From a checkpoint of a small transformer trained on Wikipedia.
Size: 15 layers, 8 heads of 32, MLP 320 SwiGLU.
Architecture: no biases in attention or MLP, untied embeddings.
Training: a variant of Adam for these matrices, 93M tokens, 5688 steps.
Each number is 500 + 50 x the weight over its row's rms, rounded and kept within 0 to 999. Layers, rows and columns count from 0. Numbers have three digits each. The size before them is the row's rms in percent of the matrix's.

# layer 4 attention value, 256x128, rms 0.0702, rows 68-93, columns 0-127
084:486511512435542469508426481424556515435506464388440574458459500535470399425532609406535458529535514495504597518501488512548560623583438558531548555515552481527501438482533460428423436512478458515496500476456482586468455472497545510489521460424537486524456616457498437528498511497455452567449546438460494514512485428465502444501507458494489493482500438576576484468629537566624476538424
094:421466456555489545513558584492494503520536404499566491463499573496486471465463503471472512498336519532539413533499454555436481490549510495472459477561533523443506470509440525492519528571489411508538467487450495460504554403482454528444522577569460555623596486541491550531527339484526523605493513538502579435530459477542542525636482495424539518483590520510487522445475538539438435436530
073:558477448509540497461464445496510461503402415564446417545547475523514531605527437584488513498585496442433487486500547470481498508433523459464510552448439536558486464551488553556383572455515566468464533482444489439534477559562515536500486546523430437389438509512478503448423500544476537421527532540443398496457513537463477544425606450573447452513481554431483576561443460430488621542500
094:489522473535503448479442492483528545441468485497499500459476522541497496430476471541452597519527527562487509476516544597500553601483380497435407556529584575479507533480521505460455386471496591490487384536506519498567487507455395529458543493505403454527480568581533437603499425514437475497527515537401568503476570475486527448500449463426464479495495501381555600488579599534557515494546
091:544454521520435508524565590494451543448543442485373474649476472393512487530444501521478511625422486484521497518428407508521472515497579516539599499526505459529497469471495514378531463436470581581448530440576496561499490520421458421525526519542459515583483460556476495391467553484504459511413481521401447507481486526583449516491555471544504522537567441541447480508453490512422462497547
099:492445376474476550513610602445462552427538487533464582607493509520511481495467439489442483474424507512513484579470520505507496419443504525451461500498456567553469411438546420445470452540455570479471539467487480557477436451474504445538534648470525490578438494475514519447490400485575460531510521474485487502560524445539439536482431519456619530495568451593444461418416514512478497439557
091:520509483473452434489472541614470475494457586568453338516547472499511579541505498552498550458558496501574415482538606484495472484436451470418429534475421526453486489479484484568504557549509556440545475566499441441539501452539520541596526417537454451380486505468432520453526530508547563389491479518431611522509417428521436526386563492472515502529533525458453552487483460474536471503523
086:570582457428555599523500467541467367574459493551464400525512499587507614550532476496553509454571540484479477519571487491398502455460510398489446565489520459464516501479445482517408489419496511526459584520540429523526536448566474582456410540553496483505428480489528503465472476560557537386502476585445467460507451529570530528504537567491497505481491548475451498552496529371414520435512
115:458542464556539448394453465598574468533468534499605492529538501539477538522500498542481565488508447529460443407490553425520492514504462478408462540456507529462501504525511513522528555502489583526507363513547490460545453533506558520566390528485474525508487425604487527522479410493403530568607513543581543557495604522441574509488443613579426526512490553484505543480533592556577473520539
114:499473564514460509470471539467447552564481529447501585589424512528466509435394475455471518472580502494536576609470536538493477461527429516500557474483520435589522456522486500576479449477489462607519472462685472538545552543402522514508420441436570575449461511452485389535496556499464470565492453571433434468454466459473491444519443503560521477492420458424455538436556455495481489508468
084:488450474462552494523514516394495514424515447492515576438490563490513432468508535434524519464511633528500556537564494490443541537482442539550435485559477517546522432498482482511432479475480402452542516462362564530490496439594468469408554615460501486556503517531579417556470404520547497518415572462549531450533522498488486492578517439401599478452595486565481421532536446515529512450454
084:513578467423479589491477505532473449489536495574403458576445532511539540567474435507531567533524530460474535523546552488511445483450546493547517516554431510464457524468363507497442421468512468548504523576524466499536579515550485512484552457507549542434486475340532492369518570484588477364459415482504457560496441468525514505445530459503479513493487527428473504421452420411389535476526
090:497442556505482399584508449467545574546516488374507536443524492509457445503574574533492438456572529459466577453465451555544537511558596570556486493502553448489503549527589571447597442578576399508468544510578540436402489450541526478529477517536485473556508519591436498570464527466471554468453536473477434508503517609544538506471504516504533461507446569543532465537485495479599427530400
106:451576474517523532471442468508519483583459427425577534454540552533526515464539454519613450488550488495427513545448541479431420493559523491503554494464608393513515497541391523582450491511539467569502509476454574454474586520502530541494446481480545462475523491560453475587450553538420504555431462580588419535392549531457578506584536449538378489484499532463469505542559452532555565528510
073:475465540548457422457512561523496589546582511472589544531495541472468424470431517476415517494471511512606418499424517629537514533518514567473490540526481531505508500514632491417612473620476561507541458534522562500425492536422512412506590490437470478555518573545500475485534473454448455583493581513489577557431528477495510459519407497396565511561522495535554521454451549553499483521513
107:575508520581534479508496620496446490474499436512488526495435431538518448520450541478365535435493510550533540593532512510458534631552532499506567518557469494395515586452472590433496579433480475449355412434536566500516440509464459475501611491452542566438499534453526513539566422505540503467416493458421455401538495511485496479494520493437563510497419473487463468494486505437509518534495
079:527446502558444460471503541425443598471506575460557597512543454436517421476425468451506447582372513491510566444525450541523536478531424548581492439473553534596509470514540466533563506465472548491563489370457533527469453538377463399476560465455509504466427478521558508516448494490451409648590545432495561499478544467475420486522462451489493500504505443504485471488539511559504509486520
106:497484453455447481409506501489549519523532559454498547620465623466478523512438540485588500521503543492504478366560578507499501551547461509424501556565548563484514399573503488563567469431465510517551440528446542552555506449532525503547396510496428495521455469538507503451422434484518495487530578462494616515487459506538527470496559522509479512531697490523477482489550532598508405496554
100:489550572451511495507527444456478452432527551498463508540446476410522515530463539496574512594497536523513547473541454458568520433500471500597555447469458442572476439467465468435461473440486536499564552541505449587502518578543567433491557442482546533473542464384573429356538646500559444475522490477498420568551491525449505475509467503510548525517486452557543419489527455422378567443498
085:526492507595501519472422458510466455505453409470483448496463459532501505494491488538495465488559503438461511535389467431445421472577575472514571473504550456447515628513402570539501615475520460503407530462566468467505491520501458501552423505488524525474509448536468493532498520491570574419471429516533421446504435637505433526497573561603426509488440530466374487584478456510574505544482
119:440500492451492558477537546505509524545501464540539477564487529469495500543537399543513536528372445587563494442554528538504420500466489472445532467498473527520514388546397462526468440527527503505550439555518566500499614557478495552457486537587560583559548480440491535513520516489524436620560475577536455582489552452509655504556392508440515490496489505435580539403450508527449555543497
100:497523497490562466521444446448586501422531541365461604499500551477474429464481623432562474535557567485426594470570490446535554535506470533552498491475520505546483447504481464492442510463485465501574483516442429564473471528537527490462512422381517521436445560445546426466444542498489451478472576414530503589517532479407481482494499449525463522482507446526516458487692526555559499502456
087:506579456503536534487501585450564470390491548540492550461594461566529523515533435465528495444535569503506466494523542479482532380418439494427430523436477542534461482450512384546465552482479584394524552479393457483521406552534526458533548550383577429445437541488495488511536464512440449458600505488496536483530558419406423483466506521507518529494568488528465515473495532523576557454573
100:486606527507597536495520580573529440409484539533504448501535413551517534464482495491574593505507503523523494476624458412482447523455375509461441528507462522411528528449496519479396512464480517574521406495468563485454440502478539528480458445469521586424459474441546479505537437529436428509596473505549485610492570488423580540527467538498543536492419438454509536393563514527466495492552
082:496526561468429534507461467507457484554530484462448601533446518485501556549585435527560466562496377486505565548447527514583451442491562474533597498506502436543473525513476465465594444452551498558465553576599533532557563531482578462567499450577666497498534477400475528439515645488554489453469417506522394539451442506485548496477526526482453493528488473542562477489450454519473497523482
102:509497524602527454424466606498551464473502505455564537492442441455495466505471476469474609514391451605513498504547445486479518605506502479536557449512492467486545537486461553406559567475482491531479384456589516450522479559432473477447460442528502673531556449484482490575573407492457529633446445492480509478518533522443530515587479513499465499487456459506448513472551515475494505611559
# layer 4 attention output (transposed), 256x128, rms 0.0734, rows 68-92, columns 0-127
086:480407469545539458387540562536468540533477534520506456558480528512466607497480616501448439525605503479489568462553565500474470468596460571514500483569483479484521508485512566416552576500562470557472546577542501451605364440506460463541503510544491501539453511415472523438436602492532529451436491542485553497517539466463598490451565583592572481440432500470575527480499551481540512492543
096:478579472510449579495393458506547542465466471542515507498503491558473436446637497525460513447599626541454497537566446498500516481536514496392476551508452478481515514520414473553458542511493525541471505563494542521493520448463456454496489541597530474442577442514448543545499441456424571535610571475526508507583494415471493498566492516603517650485590415532475457433481494539542537444466
075:582494547541539446582517485479534461465554476457478515494563505530523423509397462508571556466426408487541433474485554522537456538377472486467492438443519512550417440545512528529540417481486518439521479446418502486457577566484576509554419522399440531559489534519556533524493472538547479535388465513497508571398419541512461514482424430407478488534418548496429541560515445452468421466579
088:495384576637537518509547501612514482500528577560509499465446455495485621440555605497503398484567505403521538444482499447482487453542450538484475559510484511514504473484431486526626495442504436495447463516573469413498473570464390446517451578501571475551572528461518413540480523442560517511417471522467538559502462539440516466500484507515554534455531438501513485420446467494508440420543
091:500495517443513505589537482503497562509525520507559546616515559530391453520584407446562447539565493643508524549507560459475448519430533451577509494613470493425530498472547592519507448500538531470437543554436475502462538528577436506424489520505476481606555447535449566434575375581484492512523521517475527463524513483503556443621558467442499552461517494519551496569552487546523514500448
099:525626450456431544430471467503484493490535486499454519531484526547493470533600420486508502473598509625484530625541504509487479463482537419543588539628506436532491572512492539536501482468447579469457492530467462484471522546485426448435595544487481465605490398522480490406533420467548468493517593454501478552561457439413425569548501481532481582530478453465510517496510533482531442478400
089:502567485553543491541514497522449395500528536470501545423607478439514525551488400544511545444461497435557419496475442453576534471382464419460516522448508561481510469581499456560479540397459505420580453473479481496429597525455553542474439499457394551563508491524530456530562467454559494565491469490502444462455464576481476514494517459402432509624536547553525542564461497544503386484518
094:546556494528529475566469520562565386454520502504546545444526482508585456483416458491561634505537436528541399461520508506541500524397491426476503513422571556595442482532483440488435444464430502517574435417487516496446592492441581470451450503388473582485496570544568537503510469554472474509492463481435444558494462483529477542511436421413537549508458509492412490439479411509528564512498
114:531498561452491555481456448568502462489552565446424434497425434457512545491482580543422444457372530362486442526439427556511459558515429504426485568330452620502487491487543462509530507462501477500461417455461546488412458517526449592516574520534534522454460547487525495502428522417547478539487515479518542495538476616472454555518449476508500440478506506505489467439498499525469433447432
115:478456472460470514459575508527503590610500406530518519469408476483427583599490581487496476582591519458552517455478545551457483519541465515451494548547516497516590494499542537522570480473576459479479482548598456574474468517616438573471466511357559475447467563504524459456528458479566507499518492434505516574523488491525628596520522531487476413409543538465587483503485542478476493582474
089:498544527530480478425453548528534572435466517569464493483501556567514463379521561519494533487628483584442587509593514520501512430546466534449497452648533434537456545466438474467492571465488589570510527522554465513618471458427516350541479500526479440479535479437478490523426492486446529443443529592537543509481487396461506494458481501592554540481449427484536463471484454467543504469510
086:515541437527577437603601527503516419427521436510481533473537502548540511574450362518537629497522483487565485442491535456539549501441559439551513511512570453536468493548505477472442485496509468518601454459443443523491548557499586518417525488429475481490474520580608543490566459605454449466468462451454484488455447517544540522488427452406516506528563610556424536493478484522520556580516
090:455423511448507491459503575409469633593524559558652422487524573486455504453482552486507415480464483539476572525529544526476524530550490572458462447512523460529520446454498531505531491546631481533438566574498543487503421482556529490584483507622467500524467436483427471575493583539456528458552453511532548454489567536534501496415595593570567473432482496486486492566512449515521521472470
103:502439498496485522496496556475564524407459454498485546534466480508565425504461631554494545501503477393562469522580529569467477531542437548411435457378492472545488385452471452451537446511573500509475464443463552538537512468533588563546497401442517502405517535524516558577431637504494486486481460470534510537485521481600545547467469471514495428391522517490507409434534468475425547539521
078:433453508470472552424513477477412595593543535489514438519494514470397539503610524519442391483513600524497592539437489445457485498565479563504481529578424446417591485497477544545546526487520486476410559612552450502471435539519410530534532533584550397519534478470453471459499520442563512506531595475538507469542514548489494463491564570559487483513599434519554474538504561498494461423464
102:478433479469571496498423478548455528625488491480482473524517545469454542460575434410551380543526471571482570483434587562490568409515556550537484510567565490469541604522552528523519474568563433496608461495521479514482526470452505394514537588462535501532546554467556446486509436488438554461437431559507513435510466379518481488579537526545477597509513500473534483393459553501545496467467
080:524450549487410499433564473507493597585410425551467502559422503497444521522591560472435391551457542489465569515492499518435463478586485555533550488630427471432536561390500553481579543542517541435441560480558477479585459508528408492478514503478526443505479455450447418425472496477547517485499544530535566501514545484426485407516536486571435438507518448486573507559537575497464454498532
105:583590537551555443507506485625525528481566544557502467505481568534425560472497580554476534395517545421483483497560438497550412497428393450403522493538454559458496492462483480493565521402566585527513522579484504451508453516466436522439560492543471436492469508418457501420470433424544489469553565499471565478469545535457551487518521432545590456532613496532556420511519463550532444475484
099:449500460482464431566620534448449526448463477468463504539508533531505513483436460477471542617504483574500546424466532437512490554529523502672564515517509477488466537475573555420407562470464524514529535480535396535561444554520495535417509448450433470495474500466547560423538483604521465479503502526463497416495488563491548451533467531470499434524451585525440570614520582513480620555517
081:576497502438560458586411495454545510485469470445529538533461534442529394548472478465590417525393407476521411522490557561526545481516520491422463464425560550460508507509578428529436442559580516503564443450418564588448527470568586508539535487510469572451463567497520518537534457489478497515482375487508490487478472425593491548530518486364478494471483521448483475465552422499489514586494
115:445556487502418575507567493487500521393572435491476496446515474620476522507529506548462617475565631531514535439477438501441497543480531470506534523426480493543459493565453545478589496529469468490409498504450529532475507559468439630477525496484580424410546497570506563530567519488497499545606538408504572520532481551525577573571422530592470487520589483504532498501439579507494535542492
101:536425478539540417466569584506481561495444509516478472555466530510483606482437616512423447525501520422493539445550569506514470475581453570519489531531507485505505503429555546392519644441562495529514531537544472469617357502526493471500528469506441512534428506423517502436410553508545508430397517517530561501471545503431559477439509502569566424467425533484527536534516566505510511514568
085:543530518536438520446472530496488422488498482429348538500498444463587479514488473519482484451474466436494456546470533487492463423496511420534610515523548475525485557484501447486468529461445572454523458403508449461517518547419479435491572438451477550555440461462486460478440521427582455536402594522449416515518451456399377523512440412467414485552440527453472539450501561438469429422524
104:428491488479507566480576592605481468504483476455390446494418423504500562507481558571457490473466547436525476467468431514482497516496478497589483592425509541498499559481593508486477550473506425503550457319451534513477471494513503492470447518463526518423528560544612507499435550484498499473407506467464552405611473573424451539535419419512466460505496488457534473384462568487497515508524
083:457491397466475460542574539435479455439528456475496519489532515498502520598463428499547596540542446507516516490476489473461550558461586462597516450501502458488500442503472530424487412567511461490520550579451452494505481540549516588466590391466524523481450458583488541514567521582494452496604448462448470482515525563611585469520504526480514410521559612492474568512545523520455592632448